config.toml
n_layer = 17
d_model = 256
n_head = 8
n_kv_head = 8
head_dim = 64
d_mlp = 1024
vocab_size = 8192
activation = "squared_relu"
norm = "rmsnorm"
norm_place = "pre"
norm_eps = 1e-06
positions = "rope"
rope_base = 10000.0
rope_fraction = 1.0
qk_norm = true
attn_scale = 0.207
bias = "none"
tie_embeddings = "early"
parallel_block = false
extras = ["some layers without positions", "local attention windows", "gated attention", "value embeddings", "a smear gate", "skips across layers", "LayerScale", "capped logits"]
init = "normal"
init_std_qkv = 0.0273
init_std_o = 0.0273
init_std_up = 0.0273
init_std_down = 0.0
optimizer = "muon_variant"
lr = 0.0113
lr_mult_o = 1.65
lr_mult_up = 1.43
beta1 = 0.93
lr_head = 0.0147
grad_clip = 1.0
warmup_steps = 0
schedule = "wsd"
decay_fraction = 0.726
decay_shape = "linear"
final_lr_fraction = 0.1
batch_tokens = [65536, 131072, 196608]
seq_len = 512
doc_mask = true
train_tokens = 903200000
steps = 7084
dataset = "wikipedia_en"
Each number is 128 + 32 x the weight over the matrix's rms, rounded and kept within 0 to 255. Layers, rows and columns count from 0.

# layer 11 attention query, 512x256, rms 0.233, rows 262-314, columns 64-127
[[113  97 103 101  80 158 127  88 136 161 139 165 136 148 120 100 168 129 158 118 145 122  77 123 110 102 131 140  93  93 140 147  98  89 161 144 105 131 138 155  68 135 117 151 136  96 139 160 123 190  67 143 120  78 114  91 168 124 114  81 163 140 127 106]
 [149  86 138 126  80  43 147 200 107 137 126 156 159 180 136 101 176 185 132 145 140 122  72 148 139 173 100 141  40 177 128 120 124 154 111  94 130 179 129 176 104 174 148  92 112 135  93  51 154 109 111 142 173  69 167 155 119 162 111 153  95 135 189  74]
 [129 179 151 224 155  85 124 177 140 112 129  89  94  68  73 117 117 169 146 156 115 119 116 135 152  86  97 109 128  70 150 175 122 129 134  91 102  78  77  95 136 109 119 105  95 177 115 146 120 117 131 101 170 180 151 135 132 122 113 103 118 152 127 116]
 [113 136 136 106 175  89 151 103  86  61 122  66  86  61 131 138  60 148 113 127  97 151 139 147 149 132 101 149 133 107 126 153 170 144 156 129 141 164 139  67 144  82 137 100  88 168  96 142  82 118 133  98 113 114 119 122 119 114 165 169 116 157  99 154]
 [161  91 179 131 180 133 102  97 133 156  85 226  98 174 158 108 216 112 102 109 124 130 113 110  19 118 156 134 109  58 145 107  54 153 132 145  89 125 157 113  84  72 124 101 124 108 137 148 178  89  80 176 158 150 138 114 135  82  83 142 118 135 175  91]
 [201  98 178 128 120  65  59 218 112 180 152 122 159 147 149 167  67  94  83 123 138 196 146 146 106 138 167 162 162 183  89 111 149 130  93 156 148 128 166 126 166 100 170 108 146 103 138  57  93 151 131 122 115  85 147 130 191 224 190 114 125 100 196 121]
 [102  81 163 151 104  57 115 158 161 142 145 124  73 148 210  96 219 140 115 165 115  78 120  77 151 171 106 145  59 164 151  90  81 130  99 138 119 184 121 173 107 109 146 146 130 130 178  68 149  75 193 110 119 116 189 132 139 145  86 134 127  90 203 131]
 [115   2 109  74 152  52 156 167  99 133  80  87 131 180 163 141 173 156 144 174 117 125 202 137 151 149 109 177 109  94  94 169 178 173  94 182  71 177 163 109 144 137 137  59 112 112 178  92 107  93 117  85 122  96 115  77  14  77 118 134 123  87 163 175]
 [ 58  22 215 144 105  87 103 116 128 149 168 120 135 180 187 181 141 166 117 183  87 125 125 110 107 130 114 117 112 148 139 140 106 129 104 131  78 152 140  86 163 150 150 126 153  76 179 111 148 137 133 108  95 144 165 114  69 100 136 136 171 156 157 176]
 [132 125 176  73 145 151 136 125  86 109 117 160 206 146 115 144  92 108  97 133  56 152 176 111 111  83 110 118 130 164 164 123 107 155 146 149  90 130 164 137 168  63  91 137 141 141 152 122 124  75  84  79 157 168 102 159 147 100 224 177  87 163  95 193]
 [153 115 100 124 130 129 116 106 130 125 143 127  83 137 128 122 135 171 145 163 122 102 112  51 187 161  85 161  22 152 101  91  72 149 132 190 168 128 100 121 153 161 126  88  88 142 115  93 137 137 186 137 126 118 118 112  86  59 116 162  70  54 130  95]
 [146 185 151   0 135 139 128 127 147 165 151 174 176 149 149 134  90 114 171 114 185  76  92 154 175  87 179 135 160 108 133 133 120  96  87  72 154  94  86 184 191 136 163 147 192 172  61 123 134 124 118 128 156 124 136 167 184 150 142 154 130 100  92  91]
 [174 102 149 142 150 109  62 126 107  78 104 168 202 140 134  68 134  92  79  61  68 174 124 134 115 144 139 132 166  70  71 146 133 128 122 121 141 138 112 111 112 157 110 101 169 129 126 112 103 160  83 125 131 190 134 146 101  77 129 106 173 108 109 127]
 [ 71 195 141 138 100  63 126 131 124 140 130 111 144  33 115 111  83 165 145 157 169 129 151 114 127 129 140 148 102  51  94 104 131 141  95  88 123 156 121 124  46 130 201  80 192 114  88 142 108 132 122 182 162 122 133  95 166 146 191 147 178  63 138  86]
 [182 116 106 115 152 105 120 135 117 161 106 120 146  88 137 145  88 122 116  58 119  54 158 122 131  85  97 114 176 111 132 153 137 101 157  74 156 174 153 121  84 101 178  72 131 105 135 107  95 132 103 126 159 101 137 137  91 115  87 108 139  89  91 126]
 [113 188 127 119 111 102  84  98 124 123 142 145 167 135 111  91  68 117 122  89 109 103  59 118 143 102 148 151 112 108 129  93 113 141  76 113  96 125  84  79 119 116 110 140 133 113 143 112 107 128 128  91 138 105  93 179 171 148 115 129 123 136  95 125]
 [171 102 183 192 163 165  30  82 138 120 115 168 193  90 121  56 129  84  86  91 137  92 161 167  17  84 158 120 168  56 140 176  67 148 171 114 119 134 112 103 102 115  87 105  93  72  50 117  77  76  40 166 105 166 110 131  68  97  98 109 117 118 114 115]
 [170 136 103 193 127 144 154 106 129 159 171 151 114 110 168 134 133 184 127 163 102 109  86 139 161 129 107 132 209 128 122 166  85 115 122 137 118 134 166 110 141 131 126 133  69 135 144 102 143  94  88  92 159 103 103 155 128  88 109 137  87 171 139 100]
 [104 169  61 159  97 139 174 124 124 117 101  96  79  90 116 139  87 106 114 140 144 133 129  57 139 110 121  93  90 149  62 122 132 158 122 157 155  92 121 110 107 163  88 145 189 159 107 114 131 139 129 171  76 145 148  71 121 192 100  96 171 139 141 146]
 [124 131  76 108 116 108 134 105 137  96 121 106  53 155  94 148 136 148 152  94  75  34 131 153 164 120  95 103  78 158 108 106 125 121 107 132 143 142 148 147 150 113 120  69  82 165 167 115 140 118 176  87  71 108 167 143 139 184  75 105 167  97 132  93]
 [126  50 111 153 126 134  84 116  84 191 132 181 177 143 161 170 138 120 142 130 113 143 143 132 130 178 178 212 130  91 136 160 120 110  87  83 142 114 117 111  87 183 149 231 109  97 179 122 111 125  93 139 137 192 144 133 132 117 194 150 158 135 105 152]
 [117 214 137  89  73 159 161  97 101 121 133 145 176 157  47  85 114  58 190  33 200 188 130 164 174 130 122 156 144 127 165 112 135  96 118 109 121  77  89  84 150 108  68 161 133  97 175 172  76 143 103 100 103 137 167  97 176 198 149  83 176 105  46 196]
 [118  80 137 110 109  65  95  62 158 146 141 175 177 154 159 146 176 175  43  71 195 124 118 172 132  86 178 131 184  99 163 131 118  96 179 108 182 136 125 133 118  58  59 150 119 130 128 173  95 154  98 107 142 136 104 113 127 100 142 139 187 132 110  77]
 [156  38 211  70 152  60  68  68  99 173 139 160 237 118 186 116  66 178 101 103 157 167  92  73  63  54 182 177 133  73 119 134 168 175 192  45  86  83 161 137 102  83 212 115 101 158 146  77 130 110  79 192 151 134 110 104 189 166  84 102 139 169 196  97]
 [157  99 152 100 143 142  81 107 131 124 113  92 125 143 157 157 144 147  72  75 178 157 136 135  53 109 136  71 161 104  91 173 161 149 122 137 123  84 136 113 134  54 165 119 110  98  96  80 101  92 125 130 126 126  75 107  58 110  99 190 116 112 187 113]
 [144  95 137 131 100 123  34 107 104  96 151 118 136 158 156  84 140 117  91 140 195  93  76 102  63 118 179 119 153  55 156 148  99 190 198 188 113 117 109 139 189 170 126  14 106  86 132  86  73 160 131 107 111 130 118 110 101 127 111 190 142 125 138  86]
 [100 133 116 108 143 129 140 114 133 142 142 131 137  82 111 171 129 136 129 137 101  95 121 142 176 135 100 124 126 110 127 139 163 143 129 130 129 160 110 123 133 166 124 129 160 155 148 130 106 128 108 134 123 123 141 148 119 120 114 133 141 175 119  91]
 [143 167  97 131 125  98 144 132 100 142 110 100 105  83 125 149 106 123 114 129  86 109 187 131 144 159 146 142 144 108 121 126 155 129 154 106 108 144 142  82 127 108 136 132 113 132 118 140 133 105 151 111 125 136 100  98 115 102 139 116  97 149 127 112]
 [129 129 124  99 135 118 133 107 152  33 121 119  80 134 140 144  99 146 139 137 121  96 154 140 163 125  91 140 141 137 117 150 115  83 139 162 157 104 133 116 134 140 124 169  95 122 137 142 131 106 164  83 118 111 156 111 102 129 153 121  87 133 146 121]
 [147 146 119  66 108 109 160  99 137  73 143 107 102 100 105 138  79 140 149 137 115 114 139 121 123 138 115 129 170 123 116 104 103 124 141 106  92 110  97 102 150 145 108 135 116 138 121 133 145 109 169 132 129 123 150 150 128 138 104 131 120 153 143 124]
 [121 104 163 111  96 162 119  95 147 156 135 161 150 166 122 136 170 131 110 112 156 174 104 127 126 109 135 156 102 118 145 143  98  87 124  94 110 121 158 150  97 144 128 153  98 117 134  89 107 186  96 149 137  88 149 106 150 123 145 117 143 120 150  92]
 [112 118 114 140  85 143 125  94 123 127  90 120 143 140 171 159 178 109 114 109 116 155  97 142 124 161 147 142  93 109 149  90  94 123 152 161  83 169 112 148  92 136 140 169 108 165 109 122 108 145 122 103  94 103 155 121  92 131 134 117  98 102 107  89]
 [150 111 173 135 164 114 103  74 152 125 121  49 140 140 149 107 122 118 147 114 185 140  77 180 100 132 169 144 182 174 110  98  89 118 121 144 165 114 130  97  96 118 132 111  98 136 113 113  94 134  80 150  81 125 105 135 134 113 139 147 130 132 137 136]
 [123 149 110 109 107 111  90 134  85 143 169 130 142 113 158 100  65 116 179 192 166 156 100 113 148 131 153 100 139 152 145 131 131 148 113 113 126 144  88 121 100 128 155 101 183 169 110 103  97 161 163 160 127 105 137 153 129 127 120 153 148 167 121 149]
 [105 155 105 129 137 165 190  97  96 117  74 144 114 119 147 123 163  99 173  99 128  59 129  82 128 137 106 142 112  89 142 160 120 108 125 132 123 125  95 163 151 171 138 166 167 150 136 167 193 118 120 129 149 141 110 133 120 111 111 115 118 103 113 114]
 [118 138 168 116 133 119 159 157 144 118  99 142 175 147 128 206 115 158 109  96 128 149 189 129 122 145 120 122 122 154 141 128 174 125  76  96 121 145 120 134 182  98 128  99 177 173  92  82 135 112 178 135 140 152 172 162 131 119 124 163 124  88 151 138]
 [170 141 169 105 128 146 136 182 142 136 165 155 138  96 120 116 118  80 109 106 161 208 112 185 152  84 127 181 162 147 142  98 162 126 166 187 133 170 172 136  76 104  98  83 141  76  74 110  76 165  47 138 142  76 161 136 117 145 183 112 115 141 130 124]
 [137 150 107 146 148  67 171 144 131 139 166 138 131 162 106 180 142 143 147 147 143 175 150 137  74 142 209 134  60 188 138 138 121  86  87 101 119  96 116  94 116 142 154  77 158 102 121 164 168 169 127 184 129 105 132 116 169 157 128 100 129  98 125 165]
 [118 138 134 144 112 133 159 130 137  94 164 106 108  82 180  77 117 118 134  92 168 113 115 144 184 118  96 149 183 142  74  88 183 150 134 120 126 143 132 151 103 178 122 103 101 103 129  95  93 139 102 114 139 115 126  86 105 126 112  90 114 164 123 144]
 [ 77 162  83 109  99 131 166 112 113 102  85 129  98 115 118 169 126 119 134 105 115 149 117 183 201 148 136  91 203 190 166 144 116 131 125 142 171 111 150 150 141 131 128 130  97 159  71 150 115 180  79 118 160 125 148 137 132 220 155 135 154 204 124 161]
 [163  80 179 163 155  79 103 146 149 122  92 117 141 189 133  85 158 155  56 113 196  52 106 100 121  95 141  57 118  98 123 131  47 125 163  91  90 161 130 133  86 138 101  54  94 102 153  87 136  53 119 103 146 111 105 139  84  71  35 152 171 181 174 153]
 [114 158 153 144  95 153 157 144 164 186 141 151 140  93 147  98  65 143 165  89 137 114  80 110  93 135 156 109  99 110 184 128 103 121 104  73 138 106 134 148 119  85 131 170 117 142 125 153 102 146  89 141 188 153  82 171 158 134 134 127 104 125  64 138]
 [114  91 111 146  50 101 202 150  48 149 144 143 157 113 153 139  58 180 158 145 129 122 166 108 118 142 142 114 148 144  84 142 139 147  98 172 171  98 106  94 112 129  76 160 150 132 112  34  73 140 103 172 163  96 156 160 165 149 118 184 198 146 169 123]
 [120 161 138 125 137  78 120 123  76 155 119 167 148 175 160 132 138 156 154 144  84 147 108 143  97 164 132 158 134  69  85  69 102 129  50 129 152 139 181 161 110 179  83 187 149 169 137  85  91 171  84 142 165 116 113 182 163 153 124 110 171 182 123 101]
 [165 154  92 114 137 114 142  86 124 142 129 160 120 129 118 116 157 171 126 178 108 115 125 116 158 146 148 161 106 137 108  90 112 131 109 158 140 122 137 106 155  96 108 101 121 141 118  85  95 127 130  80 165  76 149  70 130 180 137 114 138  94 146 156]
 [103 184 148 122 129 113 139  91  97 163 104 141 150 131 130  79 155 152 128  55 152 124  88 161  96 116 144  92 150 115 101  82 126 113 117 115 151 127 144 168 103  69 138 143 152 130  60 115 107 136 106 161 172 116 104 145 146 161 156 142  69 186 140 106]
 [ 96 133  83 153  63 137  83 127 201 112 117 108 143 132 165  92 137 104  65 180 144 130  59  67 111 136 124 139 116  95  88  80  98 133 102  91 118 116  71 160  94 122 137  78 148  94 163 121  82 135  76 100  91 125 163 120 159 173 123  76 137 136 153 161]
 [100 202 111 152 132 115 201  74 159 132  88 141  94  79 106 131 154 182 145 172 146 145  91 161 156  85 161 160 163 105 132 122 187 121 137 119 134 103 181 129  94 134 120 155  75 198 160 132 163 155 147 108 100  88 102 107 140 109 142  88 116 135 125 154]
 [136  86 132 121 133  54  59  91 121  94  66  78 142  93 115 152 156 172  96  90 141 137 168 105  74 127 143 110 135 178  93  93 102 147 128 170 116 140 194 106 133  89 154  81  86 137 139  93 139  84 146 131 166 122  78 109 121  88 164 100  75  64 138 119]
 [129 147 110  71  90 186 173  67 143  85 144 142 105  92 112 134 162 158 189 146 103  72 153 121 148 134  99 131  94 159 135 125  98  82 150 160 143 131  77 122 140  96  78 109 108 137  98 173 111 115 146 144  98 102 171 131 148 102 112 126 146  95 105 114]
 [105 128 205 168 149 119 171  73 153 192 124 163 162 133 127 162 138 125 127 104  59  59 151 143 113 152 180 131  68 157 163 111 133 158 123 120 163 119 105  85 139 104  94 198 152 114 137 184 167 114 173 163  92 197 162 146 104 111 122 144 159  96  88 116]
 [133 157 152 133 116  99 174  58 150 157 178 171 118 106 164 138 114 171 175 102 147 130  92 118 150 111 146 128 104 172 185 115 175  66 121  96 167 177  96 177  86 103 127 163 123 171  90 102 104 155  97 177 153 139 141 141 172 231  78 163 143 119 109  94]
 [125 141 121 114 123 141 146 101 107 105 148 148 183 115  87 142 148 110 121 120 128 103 171 128 210 125 107 178 117 156 162 141  83  97 134 156 125  93 144 125 144  96  85 199 167  85 110 103 140 115 137 135 116 119  82 149 127 120 191  98 182 128 111 112]]
# layer 11 attention key, 512x256, rms 0.231, rows 262-313, columns 64-127
[[128 103  87 153 173 115 142 132 131 136  84  80 104 124  90 119 139 152 150 118 147 111 112 100 161 117 100 114 126 128 135 116 162 163 182 139 134 122 205 146  96 162 130  88 117 133 162 129 173 152 146  88  90 115 101 104 148  81 148  71  79 114  93 128]
 [131 115 149 106 182  55 125 154 119 116  91  95 127 142 149 127 196 122 126 143 126  98 119 108 162 171  93 116 146 164 172 133 185 154  81 191 113 154  97  74 105 160 179  85  99 124 170 128 100 101 123 126 141 109  75  97 113 120  89 118  65 186 195 151]
 [ 94 137 150 131 136 143 160 119 138 107 141 154 144 125 118 121 162  99 140 120  69 128  74 112 131 116 166 101 199 119 167 135 137 162 107 106 155 154 118 168 136 133 131 102  99 168 128 150 123 151 106 125 166 101 119  91 115 131  96 102 142 126 162 133]
 [119  94 174 123 118 120 150 103 118 120 175 116 111 167 170 192 146 128  68  90 121 117 184 156  99 150 143 169 113  83 114 131 173  93  66 106 103 126  79 158  99 115  69 167 167 118 157 114  99 112 117 121 129 107 111 157 109 138 122 207 130 124 155  64]
 [ 81 100 120  96 158  90 106 131 145 171 159 105 100 169 121  81 140 121 122 111  92 119 101 185  78 148  96  60 122 142 154 122 121 105 207 166 107 111 151 105 147  96  99 101 144 189 105 117 113 109 128 139 184 133 143 139 131 107 156 145  85 138 117 125]
 [216  63 131 162  90  49 141 170  67 122  84  75 112 147 143  69 146 149 144 215  64 187 142 101 136 156  87  76  87 167  51  80 123 109 195 162  80 145 185  71  62 142 131 174 113 127 203  78 172 159 187  97 119  96 146 102 120  95 108 118  78 163 184 169]
 [120 108 144 112 125  74  96 178  79  92 168  94 140 111 131 118  98 132  86 142 106 164 139 114 121 109 138 185 115 103  96 146  84 122 112 150 114 189 183  68 117 148  74 117 166 113 191  92  92 123 137 114 132  97 152 142  83 152  73 131 146 139 153  87]
 [118 120 150 178 144  46  93 192  96 100 147  71 126 226 144 134  69 156  77 181 149 186 199 103 156 189 132 203 151 125  66  96 180 194 103 123 123 180 109  85 112 181 211 111 122  99 190 137 104  82 124  67 146 111 114 115 131 136 106 132 107 118 178 135]
 [ 58 121  70 176 173 137 130 152 126 114 162  79  97 113 122  91 144  92 191 131 112 113 146 110  94  64  68  85 161 104 103 162 166 188 111 117 162  83 121 147 100  90 117 180  95 132 120 132 166 143 141  79 107 182 136 135 127 113  87 162 101  76 158 106]
 [106  98  89 176  97 110  70 110 149 208 150 150 157 135 114 104 133 199 126 128 190 115 148 147 178  68 148  94 129 101 122 120 127 105 155 142 131 138 154 127  82 149 118 151 112  90 138  93 146  76 126 177 155 129 124 129 193  89  90 131 142 113 103 120]
 [155 103 149 140 131 113  84 178 125  83 119 103 143 119 158 172  43 156  74 162 139 151 118 133 150 158 129 102 125 216  98 139 154 162  69 114  98 143 157 121 150 174 148 109 155 123 169 118 158  97 167 136 172  80  42 147 123 153 137 165 124 129 152 115]
 [112 204 122 137  76 137 167 105 144 121 119  86 130  96 115 121 104 170 108 126 177 125 126 166 196 145 111 151  77 141 137  69 112  99 151 114 101 122 130 139 176  84 116 111 106 116  98 144  63 183 148 114 142 107 128 152 123  87 159 126 130 150 112  84]
 [121 120 161 115 184 105  96 218 142 163 152 118 118 134  98 101 185  81  86 148 139  88 147 170 223 149  64 110 128 119 134 159 141 112 120 143 108 118 119 136 155 192 139  51  88 116 170 156  91 117 168 101 138 188 112 113  99  30 117 178 135 129 128 136]
 [118 139 164 136 130  99 128 125 141 131 164  91 111 109 108 158 149 165 135 128  43 164 103 126 102 135 175 195 107 170  68 145 213 168 107 109  95 131 102 102  81 103 237  72 102 121 151 176 149 189 148 142 152 151 155  83 112  90 135  77 127 109 125 104]
 [ 67  75 112  63 101  25 198 135 163 119 155 119 186 144 124 179  91 158 179 121 148 185 116 103 152 107 144 159 126 154  95  91 205 124 128  79  91 141 164 187 148  57 200 175 109  61 135 143  65 151 124 140 103 124 111 138 139 119 128 121 189 132  63 159]
 [129 179  69 122 141 123 160  77 143 138 159 151  93 134 128 167 182 130  78 124 142  96 124 114 102 136 151  99 153  28 160 140  49 118 169  10 107 109 151 150 123 103  43 104 103 118 102 147 133  57 125  83  63 163 172 107  81 140 115 137 127  68 122  82]
 [ 96 144 158  84 153  65  64  79 179 140 136 174 143 186 110 106 110 141  70  38 118 100 105 122 172  74 122 142 150 116 102 118 199 128 155 152 102 140 107 147  82 103  99 101 135 166 132  91  61 110 121 117 126  97 157 116 119 102 176 131 150 151 117 137]
 [165  85 147 100 137 140 107 166 125 132 139 173 215 129 181 104 174  96 105  70 133 123 109 137 113 119 132  61 132 155 165 163  90 127  90 175 122  89  73 164 118  59  94 120 185 101 132 147 112 163 116 146  98 161  90 188 115  87 169 123 154 144 154 165]
 [ 72 156 139 127  58 173 125 118  77  61  81 186 154 165 105  94  57 107 131 161 172 174 112  94 130  90 137  86  99 183 104  96 108 123 152  97 176 108  51 114 168 132 160 134  92 150 166 108 133 123 178 145 164 106 198 114 142 137  67 149 167 122 112 108]
 [172 130 145 112 151 111 113 161 136 148 136 127 125 140  94 133 132 155 100 162 161 186 147 103 167 152 161 132 110 189 140 133  98 108 142 144 122 162  77 164 166  94 136 232 127 101 138 126 116 130 126 137 168 109 121 168 119 155  40 174  62 220 186 114]
 [140 129 114  93 117 150 178 138 158 175 102 141  86 140 127 158 138 157 124 168 147  97 111 130 155 115 187  98 178 101 127 105  55 150 170 143 125  93 104 136 145 172 121 144  79  99  96  55 127 101 174  92 164  91 116  65 113 124 121 153  79  77 109 129]
 [108 176 116  61 109 160 163 109 184  83 126  95 120 169 123 125 130  68 172  83 136 129  81 156 123  87 102  95 135 101 150 183  82 109 129  80 156 144  68 125 159 106  99 131 115 125  67 138 121 169 126 148 217 201 124 121 144 143  84 120  89 127  83 101]
 [164 174 102 100 166 132  91 140  81 168  72 181 216 120 152 132 146  78 126  79 120  41 142  91 140  99 101 150 146  98 124  91 105 170 180 102 165 198 150 115  93 137 120  95 162  88  67 130 102 126 145 109 154  59  84 163 123 126 169 120 137 103 102 109]
 [172 129 113 102 176  94 131 163 144 137 192  55 157 142  87  92 143 128 155 109  70  86 155 183 138 118  84 120 184 105  93 123 131 212 114 112 133 134 150 137 136 139 121  73 144 127 159  67  80 140 114  71 115 131  88 158 114 103 206  16 155  82 137 127]
 [170  82 172  63 133  67 111 144 127 169 115 100 113 102 129 116  78 125 140 129 158 186 140 129 149 150 123  96 212 149 107 139 146 145 151 132 122 168 161 171 185 104 106 140 149 138 124  72  90  77 161 104 157  74  88 186 100 156 130 127 145 121 134  92]
 [167  57 140  81 185 113  73 131 115 120 138 165 234 146 171 170 140 135  92 140  90 148 175 104 141 127 168 138 157 119 156 164 126 152 167  98  78 155  56 168 146 131 172 106 164  69 130 153  52 135 114 120 145 101 133 154 107 128 125 126 119 171 148 138]
 [132 107 171 162 101 134 134 133 156 156 110 176 104  93 161 127 122  89  89  98 121 152 130 124  85 149 132  82 147 144 135 119 137  95 142 113 146 139 141 120  79 129 103 146 147  80 127 103 119 135 128 142 135 117 134 115  95 137  93 138 137 157 136 103]
 [131 113 112 114 107 120 129 145 127 152 116 123 129 160 144 144  87 111 109 115 142 106 129 119 138 111 131 122 124 128 167  99 143 158 145 143 123 111 156 161 117 138 125 141 155 138 103 124 108  87 106 144 126  98 158 113 122 129 162 113 119 139 131 140]
 [115 116 139 145 121 114 116 104 119 149 162 168 118 128 177 119 165 102 106 133 157 117 127 114 155 110 107 111 152 128 122 148 122 117 113 128 107 138 110 135  84 162 112 168 117  88 109 126 121 108 119 119 124 124 175  96 178 141  84 151 148 133 144  94]
 [106 122 149 118 108 126 131 114 102 147 162 106 124 122 147 110 144 109  93 129 146 141 128 158 122 152 133 176  96 130 104 142 122 138 114  94 134 148 115 163 110 149 143 192 168 162 144 109 133 131 119 125 116 129 154 108 148 153 165 136 122  89 110 101]
 [139 153 116 122 134 120 140 141 103  75 101  90 117 115  94 150 158 148 194 161 135 130  90 117 134  88 113 143  99 140 129 151  74 127 121 152 170 128 137 119 124 152 112  91 118 152 125 122 103 137 161 148  76 136 120 118 157 115 170 109 111 142 120 122]
 [107 152 146 155 157 110  79 130 111 175 149 139 127 101 129  95 146 124 127 123 162 100 140 147 116 132 124  86  78 139 131 139  72 135 177 144 146 129 171  96  73 139 138  79 139  83  96 145 126  96 138 103 132 122 131 134 148 121  85 153 136 170  93 150]
 [116 110 147  94 123 116 112 115 114  88 129 125 127 189 152 151 146 130 116  97 113 134 140 151 118 110 182 143 130 163 149 144 137 160  69 131 143 143 118 173  98 142 111 136 133 194 118 151 142 133 122 132 109 110 143 187 110 122 150 121 151 142 155 132]
 [150 117 109 168 136 167  93 122 154 117 126 125 161 109 102 127 118 154 132 163 120 151 129 107  99 101 175 165 138  72  93  89 133  97 106 154 121 146 149 123 180 107 153 108 146 148 101 113  63 102 145 140 141 148 103 166  85  83  96 122 154 117  97 141]
 [ 99 146 101 151 122 194 137 100 138 153 149 160 206  95 154 117 175 121 147 132 166 124  94 179 121  91 105 103 138 119 162  76 112  95 167  67 167  83  95  76 156 149 111 147 127  67 118 117 172 116 147 177 151 161 145  75 166 105  94 136 121 116 146  93]
 [126 169  93 130 113  78 182 145 115 127 128 109 106 128  83 116 134 132 159 119 101 132 149 152 181 153  87 120  98 119 129 131 131 108  84 115 104 138 125 151 151 140 122 143 123 143 152 152 117 146 112 130 132 178 165 151 106 136 138 121 109 130 157 146]
 [ 88 101 201  98 152  40  50 131 106  94 161 126 161 154 144 140 136 133  64 132 112 177 210 160 178 152  87 186  92 136 123 162 220 147 152 225  96 172 123 104 125 120 104 111  95 144 166  60  43  75 116  72 154 102 139 193 109  86 154 146 147  96 174 138]
 [115 159 106 155 146 122 168 133 108 147 123  75 159 120  98  94 170 128 199 155 109  98 112 113 111 108 114  88  95 139 103 112 133 102  97 128 144 125 118 132 141 109 127 130 118 147 142 149 103 140 120 146 127 135  92  89 130 140 131 122 161 117 148 138]
 [179 132 195 159 126 119  75 168  73  65 149 152 170 167 146 133  74  92  89 119  97 131 116  96 121 146 131  66 145 148 140  83 108 131 104 118 144 234  80 171 133 152  97 103 150 176 141  81 111  96  83  91 159 127  81 112  53 106 126  99 181  96 165 169]
 [125 142 105 162  50 203  83  67 117  96  65 187 172 120 106 139 126 141 144 112 134 102 121 139 131  75 145 128 109 128 120 107  43 118 144 121 151  97  42 198 110 169  77 142  91 191  81 157 169 195  32 187 122  93 160 183 143 157 136 156 132 149 145 178]
 [157  28 169  93 156   7  23 146 142  77 147 152 139 104 181 194 177 202  75 170 143  98 189  98 193 185 123 184 147 159 172 115 152  97 150 185 125 181 198  74  80 123  66  48 148 128 126  82  71  75 132  76  57 105  93 131  94 117  75 115 155  56 143  76]
 [158  75  60 135  91 128 120 102 149 132 157 146 101 127 155  75 129 133 108 150 177  70 126 125 178 122 163 104 158  61 143 137 112 190 146 118 158 163 122 109 171 169 100  74  74  86 110 188 174 116 157 129 147 117 161  87 149  79 126 131 113  79 143 139]
 [128 122 150 147 191 142  87  97 123 123 112 115 105 100 138  88 121 128 104 166 102 188 152 121 110 110  95 155 142 100  61  69 105 195 107 134  95 152 170 119 137 135 134 146 142  63 116 121 140 136 150 189  94 100 147 161 117 111  57  82  67 113 102 147]
 [139 155 138 157 134 113 130 170 196 188  72  98 121 122  81 108 158 151 129 175  73  95  74 121  95 183 100 118 117 132 172 118 117 119 151 170 133 144 149  90  73 122 115  82  97  90  80 141 115  62 160  68 164  78 131 102 148 135 101 168  96 142  75 133]
 [151 146 108 157 167 146 110 129 145  99 151  33  78 160 166 123 107 170  85 165 104 185 169 103 110 168 100 126 135 141  73 105 131 120  89 143  80 142 155  84 151 144 125 111 111 117 129  91 142 148 225 100 149 156 180  99 149  73 119 142 100 178 119  96]
 [142 178  80  63 135 144 127  93 172 151 160 124 111  74 127 105 108 126 163 112 125 146  94 132 138  96 134  60 122 170 113 167 157 114 146 117 128 159  95 143 168 127 201  80  88 187  48 146  98 134 148 152 109 109 146 141 156 158 119 144 110 107 104 166]
 [102 131 193 102 140 152 120 132 129 148  99 185 197 125 116 110  89 105 150 130 136 192 109 177  98 132 164 133  99 120  64 134 168 107 172 102 135 100 114  94  97 156 127 184 124  92 111 152 119 169  72 131 108 122 153 123 148 121  95  97 177 164 135 139]
 [188 207 118 168  77 164 145 100 108  83 132  83 123 163 168  93 107 139 157 124 109 133  91 164 100 178 111 141 138 134 171 125 185 138 172 120 150 125 159  75 163 136 162 106 164 100 124 114 139 144 139 154 186 102 129 159 165 163 166 125 147 137  69 156]
 [179  86 178 171 184  72  79 161  92 140 168 117 191 157 120 161  93 169 116  99 103 105 192 147 104  99 130 104 123 164 103  95 167 120 107 127  98 188 191 149  82 154 144  68  95 167 107  76 164 133 162 138 123 151  24 168  92 103 106 129 117  93 111 172]
 [121 199 118 116 150 189  76 105 104 142 160 164 107  89 151 137 124 107 108 101 105  92  89  65 122 166  89  98  76 200 186 152  74 124 126  63 184 137 112 191 112 161 138 128 121 121 117 126 176 145  97 111  85  72 147 148 147 179 127 101  96 144 131 141]
 [ 88 153 197 108 124  97 200 169 132 144 166 107  98   2 148 186  70 137  78  73  89 153  74 105  86 114 118 105  64 202 167 125 127 123 102 109 117 176 142  97 130 110 114  97 152 127  35 110 146 144 186 200 127 194 152 101 137 130 124 106 140 152  74 135]
 [145 123  93 145 141  94 185 131 134  93 132 142 145 119 213 138 104 142  68 135 134 127 128  96 191 201 116 161 156 144 118 107 104 145 130  96 102 173  84 128 136 116 117 118 161  72 105 130 134  69 115 170 144  99 174 165  80  94 104 112 134 173 164 132]]